Weights of a small transformer language model.
Size: 11 layers, width 96, 3 heads of 32, MLP 384 GELU, vocabulary 2048.
Architecture: learned positions, tied embeddings, attention and MLP in parallel.
Training: a variant of SOAP for these matrices, 92M tokens, 2851 steps.
Each number is 128 + 32 x the weight over its row's rms, rounded and kept within 0 to 255. Layers, rows and columns count from 0. The size above them is the row's rms in percent of the matrix's.

# layer 6 MLP up, 384x96, rms 0.148, rows 75-106, columns 48-95
size [ 98 123  99  62  98 111  93 120  91 108  90 101  80  93 100 113  98  88  72  90 116 101 112 121 100 123  70  95 118 121  88 105]
[[111  70 119 140 199 132  91 101  63 162 112 108 184 171 108 103 148 144 124  73 128 113 103  86  81 121 145 119 108 117 135  90  93 139 134 160 144 112 146  83 117 115 109 112  99 119 128 151]
 [129 107  85  87 140 131 131 129 124  84 115 146 103 127 103 106 187 125 168 205  90 120 156 153 123 150 167 128 157 166 128 125 111 195 159 160 128 138 134 162 142 130 205 133 179 189 213 106]
 [166 179 111 157 100 143  82 106 108 120  82 113  87 151 188 140 158  76 175 148 167 124 130 112 164 161 135 137 185 143 138 110 125 162 136 156  93 126 163 167 133 121  84 169 143 138 132 113]
 [188  61 132 132  75 136  95 133 111 162 132  66 131 112  99 117 120 138 107 139 160  78 117 146 137 128 111 117  82 131  92 141  81 153 135  81 165 110 160 119  92  88 114 181 201 144 146 109]
 [167 114 170 109 131  75 147 148 127  63 175  90 121 200  95 137 164 109 100 158 158 109 146 142 132 123 143 146 104 158 138  83  91 136  88 173 136 130 122  94 136 151 137 159 174 131  55 124]
 [122 147  35 128 169 153 125  93 177  95 165 156 117 129 129 100 141 101 182 128 165 162 130 131  93 157 137  77 123 132 144 100 153 161 131 166 149 124 139  95  87 127 145 125 108 106 158 102]
 [135 116 128 115 212 115 104 147 166 107 118 123 116 154 126 123 110 115  92 105 182 195 103 112 194 164 135 141  96 121 150 179 101  95 117 107 116 154 185 132 106 144 179 108 102 152 101 143]
 [ 76 126 221 123 117 132 101 148 127 162 145  46 115 141 126  59 151 207 134 105 116 109 139 100 157  70 115 110 135 112 146  98 122  55 102  76 142 134 104 123  97  73 144 150 138 108 104  92]
 [136 152 120 130 103 196 137 117 150  97 185 127 157 101 130 137 153 127 169  68 141 164 131 136  36 147 110 122 124 154 161 132 145  95 107 146 132 136 110  98 165 121 115 175  97 107  65 119]
 [108 113 155 131 168 174 173  32  40 151 141 120 154 163  64 131 158 122 139 101 120 162  66 138 162 122 135 105 160 159 146 150 131  99 129 101 146 155  69 143  90 121 171 130 121 126 125 105]
 [116 150 149 149 133 183 123  79 104 157 135 153 193 108 152 109 100 173 148 121 126 163 105 128 168 163 128 158 117 123 132 110  72  90 158  74  97  85 165 133  97 122 160  88  68 113 126 100]
 [156 160 114 108 145 113 123  82 131 130 154 175 123  99 122 180 118 105 190 166 155 136 157 153  91 101  94 160  88 136  97 134 120 136 111 134 112 123 131 168  99 185 114  65 149 140 165 137]
 [115 126 124  96 166 176  94  66 122 107 143 145 138 122 118  88 115  82 137 125  94 133 125 126 150 155 189 148 151 110 183 175 127 176 122 143 182 180  65 122 121 129 134  61 132  53  87 129]
 [ 97 128 111 190 148 163 111  86 144 105 128 168 163 123 104 106 162 140  86  66 141  83 158 167 103  94  74 137 130 104 108 153 116 152  72 128 124 150 158 179  88 175 190 117 141 127 130 157]
 [ 84 111 172 139 127 127 110 151 119 114 107  65 146 127 158  58 179 129 115  91 135 146 132 144 129 150 118 172  87 125  46 118 125  97 136 140 133 105 103 140 129 163 180 128 133 132 129 113]
 [ 99 125  97 144  93 120  72 114 166 102 132 147  78 115 134  83 164 177 178 148 132 101 162 125  98 110 108 187 104 165 100 125 156  89 120 132 164 113  89 197 117  80 133 114 174  64 157  39]
 [ 81 139 123 111 129  88 136 150 109 129 123 182 120 181  98 106 125 132 121 149  78 122 140  97 158 179 128  91  64 117 129 122  93 161  76 203 111 146 109  96 142  49 200 115 147 103  74  65]
 [ 84 165 138 175 113 133 156 141  62 100 164 172 132 166 160  66 161  89 114  51 124 118 146 151 178 122 130 111 136 153 151  70 146 102 144 127 144  79 179 143 143 151 133 190 112 147 181 180]
 [144 117 144  89  96  90  96 103 151 114 133 128 186 135 165 115 114 154 167 108 121  67 159 178 147 170  95 131 151 113  95 104  51 150 105  67  92 116 168  90 134 108 131 128  91 157 178 113]
 [ 64  93 122  78 167 151 169 161 142 120 120  87  93  97 129 109  89 157 200 120 191  57 123 188 155 139 131 120 147 139 145  97  93  78  91 121 142  97  97  96 196 140 151 107  95 124  78  68]
 [ 81 217 116  99  92 156 213  85 109 115 208 129 110 119 115  90 135 166 121 129 111 102 116 155 113 131 136 148 133 144 143 154 115 125 155 125 176 106 152 144 113 128 121 137  99 116  99  83]
 [135 110 111  85 106 110 156 109 137 102 166 109 137  78 102  99 181 126 142  97 124  60 190  95 114 146  82  58 132 116 139 186 106 155 141 118 152 106  90  82 134 108 174 103 115 102 127 119]
 [ 81 150  87 173 153 101 128 200 116  74 178 144  91 107 115 107 133  89 125 122 216 159 142 148 125 105 147 125 133 152 110  98 178 153 134 117  68  32  71 159 132 126 139 115 100 161 133 142]
 [ 65 167 136 157 162 217 199 139 162 137 168 128 120 162  92  83 164 154 118 102 156 134 122 121  98 100 136 111  80  97  56 107 133 114 109 121 159 111 125 144  53 138 124 111 149  96 133 100]
 [116 131 132  99 140 131 119 183 144 113 172 118 150  89 120 130 114 119 163 134 169 140 113 100 200 147 134 174 108  68 117 188 144 111 129 160 106 163 146 127 130 101 204 153  84  90 138  85]
 [ 91 144  99 118 196 120 166 122  78 126 169 157 114 104 162  75 133 123 141  81 114 127  70 119 154  97 139 106  73 127 152 158 143 163 117 120 114  67 144 166 141 128 106 106 154 176 130 102]
 [157 149 166 132 133 151 127 163 154  93 158  84  95  83 136  88 153 112 141 171 120  68 139 120  69 179 100 148 181 147 132 174 109 142 136 110 117 142 189  91 108 167 147 143  67 143  69 104]
 [118 127  85 132 131 131 119 116 133 171 122 116 109 120 168 153 130  91 178 148 137 156 152 123 159  93 155 116 126 162  68 139 115 178 178 157  51 112  89 146 122  76 125 243 114 127 171 166]
 [144 133  86 144 156 159 121 156  59 115 145 146 141 114 146 225 163 189 118 115 164 115 152  35 131 140 129 114 119  98  98  64 136 114 142 152 164 136 142 177 141 114 111 169 141 118  94 117]
 [145  41  82 153 146 165 119  74 121 139 149 166 131 101 119 114 147 122 148 132 175  73 155 143 149  60  66 113 136 184 138 165 132 138 113 152 130  94 149 144 152  75 111 130 114 234 128  93]
 [140 165 170 110 144 108 115 167 123 121 131 104  97 167 156 184 103 138 155  97 135  92 168 103 110 114 152 149 100 145 166  67 123 106 122 124 115 159 114 137 139  90 182 140 149  36 168 114]
 [129 121 105  93  75  80  87 114 109 137  83 153 148 151 108 109 116 125  87 156 147 140 145 105 120 159 175 100 175 198 151 158  59 112 162 148 184 137  97 170 115 115 112 210 119 184 106 130]]
# layer 6 MLP down (transposed), 384x96, rms 0.143, rows 75-106, columns 48-95
size [107 123  94  72 101 131  87 117  98 102  98 102  79  72 107 124 105  80  71  93 112  99 121 124  99 134  73  73  99 122 100 113]
[[ 80 107 135 120 139 152 170 113 140  91  58 125 147 127 133 139 112 124 127 146 119  95 125 151  53 100 128 216 144 144  98  67  82 111 134 148  91  79  88 119 161 149  83 157 136 181 136 160]
 [ 76 126 150 132 129 111 117 128 145  74 160 178 101 120 135 168 157 117  82 181 140 102 119 107 103 130 128  90  87 124  93 116 134 156 153  23 132 169 107 172 130  90  57 108 131 153  88  93]
 [ 92 182 141 114 116 115 136 108 153  98  92 146  84 133 111 124 131 124 125  50  91 165  67 102 107 141 153 125 131 108  84 127  90 142 121 133 161 148  42  49  94 136 154 100  99  84  97 124]
 [ 65 162  69 104 157 124 129 110 116 111 158 127 132 188 116 118  86  77 117 134 128 165 121 123 197 116 135 115 132 108 156 159 193 127 125 161 130 150 131 146 153 170 104 106 116 120 161 198]
 [145 165 171 131 130 162 120 139 105 136 191 137  98 191  86 144  99 163 109 118 114 135 127 123 119  70 152 153 104 157 143  51 107 172  71 175  57 117 126  96  94 136 165 126 168 141  94 141]
 [145 148 138  99 114 177 138  69 137 146 150 112 103 111  88 123 152 168 133 107  90  89 152 132 126 117  89 131 135 167  80 125 127  75 102 133  77 118  67 115 123 174 189 104  96 109 121 189]
 [136 101 198  99 111 149 166 106 131 171  91  84 161 152  79 173 155 134 127 142 134 148 140  84 120 166 120 110  96 173 132 109 148 100 141  85 122 108 167 141 131  98  42  72  95 128 143 134]
 [117 115 102 205  77  72  77 156 150 151 109 157 131 137  89 136 131 118  94 122 127 159 173 158 169 129 138  87 111  94 170 194 170 174 136 111 123 157  76 129 168  96  39 148 131 138  86 130]
 [166 141 171  92 144  79 161 105  93 164 205 138 109 120  57 149 186  93 141 114 190 111 161 134 151  78 148 196 116 129 160 123 152 126  58  91  98 140 123 133 144  99 141 134 186 140 106 108]
 [146 119 161 126 127 141  72 134 132  71 109 122  95 127 137  78 105 193 164 181 175 100 231 105  99  83 125 159 156  77 140 133  73  97 149 176 138 123 134 164  86 127 165 169 190 185 128  94]
 [ 57  56 190  75 116 104 115 129 158  96 130  90 123 141 103 185 192 128 153 100  92 137 103 119 100  63  81 139 152 129 132 123 112 112  79  97 112 149 146 157  79 130  98 105  86 144 117  79]
 [119  92 154 111 127 150  89 166 130 154 133 112  85 190 165 135 109 152 105 168 152 166  85 143 217 159 137 128 150 132 116 145 156 137 169 106 114  70 162 164 156 170 195 138 127 123 137 103]
 [139 127 129 100 104 133 137  75  71  92  94 114 182  47 107 157  83 119  94 168  81 128 113  69 103 150 120 156 125 128 161 106 115  98 104 117 140 148  59 130 163  74  89  75 134 128 140  57]
 [136 144 139 129 161  87 118 103 110 138  91 148 191 162 112 147 153  89 165 117 115 109 180 133 110 123 164 154  89 155 125 123 167 131  89 116 105 149 197  39 205 119 113 131 123 119 142  95]
 [125 129 173 147  68 132 160 115 167 167 176  77 115 138  82 153 167 129 107  91 156 125  87  85 137 112 142 189  50 123 128 128 168 170 176 139 123  88 131 154 106 112 191 193 146 139 157 134]
 [157 177 108 105 119 130  78 151 105 163 121 176 145 144 115 151 131 131 192  66 111  92 140 140 159 160 149 119 113 140  91  73 132 145 116 129  99 149 161 157 156 111 107 168 103 138 120 138]
 [134  93 156 172 110 122  76 135 149 155 124 156 153  99 154 152 182 122  95 105 130  79  60 143 135 148 150 121 205 152 209 160 123 148 107 118 146 158 160 117  94 127 100 163  74 104  63 135]
 [162 123 167 151 124 104 142 146 210 121 110 203 187 116 109 155 172 181  82 125 119 118 156  94  96 199 124 124 167 117 165  92 112  96 191  85 140 143 124 120 137 127  76 157 138 150 110  73]
 [100 179  82 145 148 115 164 122 146 105  81 101  91 146 118 123  88  98 117 142 170 166 140  85 142  90 141 128 177  71 152 182 140  59 102 161 180 133 110 132 147 185 130  96  99  67  82 155]
 [191 119 107  95 209 180 107 126 104 117 156 115 142  56 175 126 130 100 145 168 122 165 103 109 112 127 119 116 115 117 120 195  80 111 155  98 160 154  93 130  56 166 134 159 130 106 110 122]
 [125 159 127 147 147 146 114 137 196 159 144  95 100 122 109 118 142 138 100  91 121 150  99 108 102 115 115 120 136 115 160 124 123 147 171 109 129  83  93 146 144 116 130 132 124 100  84 119]
 [147 135 144 140 133 120 125 135  96 104  87 171 130 107 109 197 100 212 147 149 142 113  82  97 131 127 145  95 114 118 143 101 122 156 118 152  60 167  85  80  82 127  71 132 151 143 118  94]
 [131  95 116 126 177  76 120 109 151 141 167 115 104 134 121 154 131 101 107 131 108 157 135 126 161 112 152 187  64  72 105  84 129 141 110  75  90 102  84 142  80 122 122 155 166 115 129  98]
 [ 92 130  99 186 103 147 114 158 164 149 137 158  86 109 143 148  76  94 155  76 139 161 123  97 172 129 128  95 136  98 128 127 139 155 119 103 174 134 113 110 118 128 139 105  46 104 106 188]
 [ 81 156 122 159 107 100 174 132 121 117 139 107 136 153 104 189 102 143 161 150  85  96 134 133  95 122 191 121  90 144 149  88 131 178 146 120 147 109 178 121 145 168 123  74 133 119 191 173]
 [ 95 108  49 146 119 148 115 107  66 118  94 111 103 127 175 110 147 106 119  98 146  85  96 131  79  83  58 105 117  53 127 113 144 158 130 120 124 159  49  95 144 132 138  67 147 147 161 101]
 [127 111  92 119  52 158 127 126 183 170 181 150 137 130  71 145 162 108 197 117 168  89  89 106 168 162 155  93  89 154 175 112 164 134 152 133  84 139 141 182 156 106 126  91 110  99 126 120]
 [110 132 167 166  93 121 140 189  95 116 119 162 142 151 137 100 137 126 157  83  75  97 129 129 147 146  59 193 120 117 107 187  95 121  97  93 166  84 158 119  99 159 147  83 140 158 178  75]
 [111 144 111  99  85 125 140 169 190 153 153 145 146 124 218  66 134  55 102 144 137 144  80 106 158 136 119  89 157 163 129 115 175 147 169 144 131 165 164  70 119 125 140 144 155 115 119  64]
 [127 109 193 121 103 146 128 146 130 186 153  39 164 145 108  83 148 131 148 141 132 154 123 138 120 111 130  99 113 150 175 117 161 133 149 206 179 102 137 102  70  83 169 139 175 117 134 153]
 [145 108 154 150 190 205 133 109 107 121 108 106 102  53 146  73 143  66  89 144 100 171 104 169 136 146 131 155 197 170 100 157 124 114  91 140 158 127 116 127  92 170  82 118 207 170  88 139]
 [107 114  88 191 144 128 124 115 101 119 135 149 117 173 172 131 106 161 159 162  85 150  90 136 102 124 152  59 113  93 129  88 161 128 177 166 105 148 144  72 110 136 129 125 126 162  96  49]]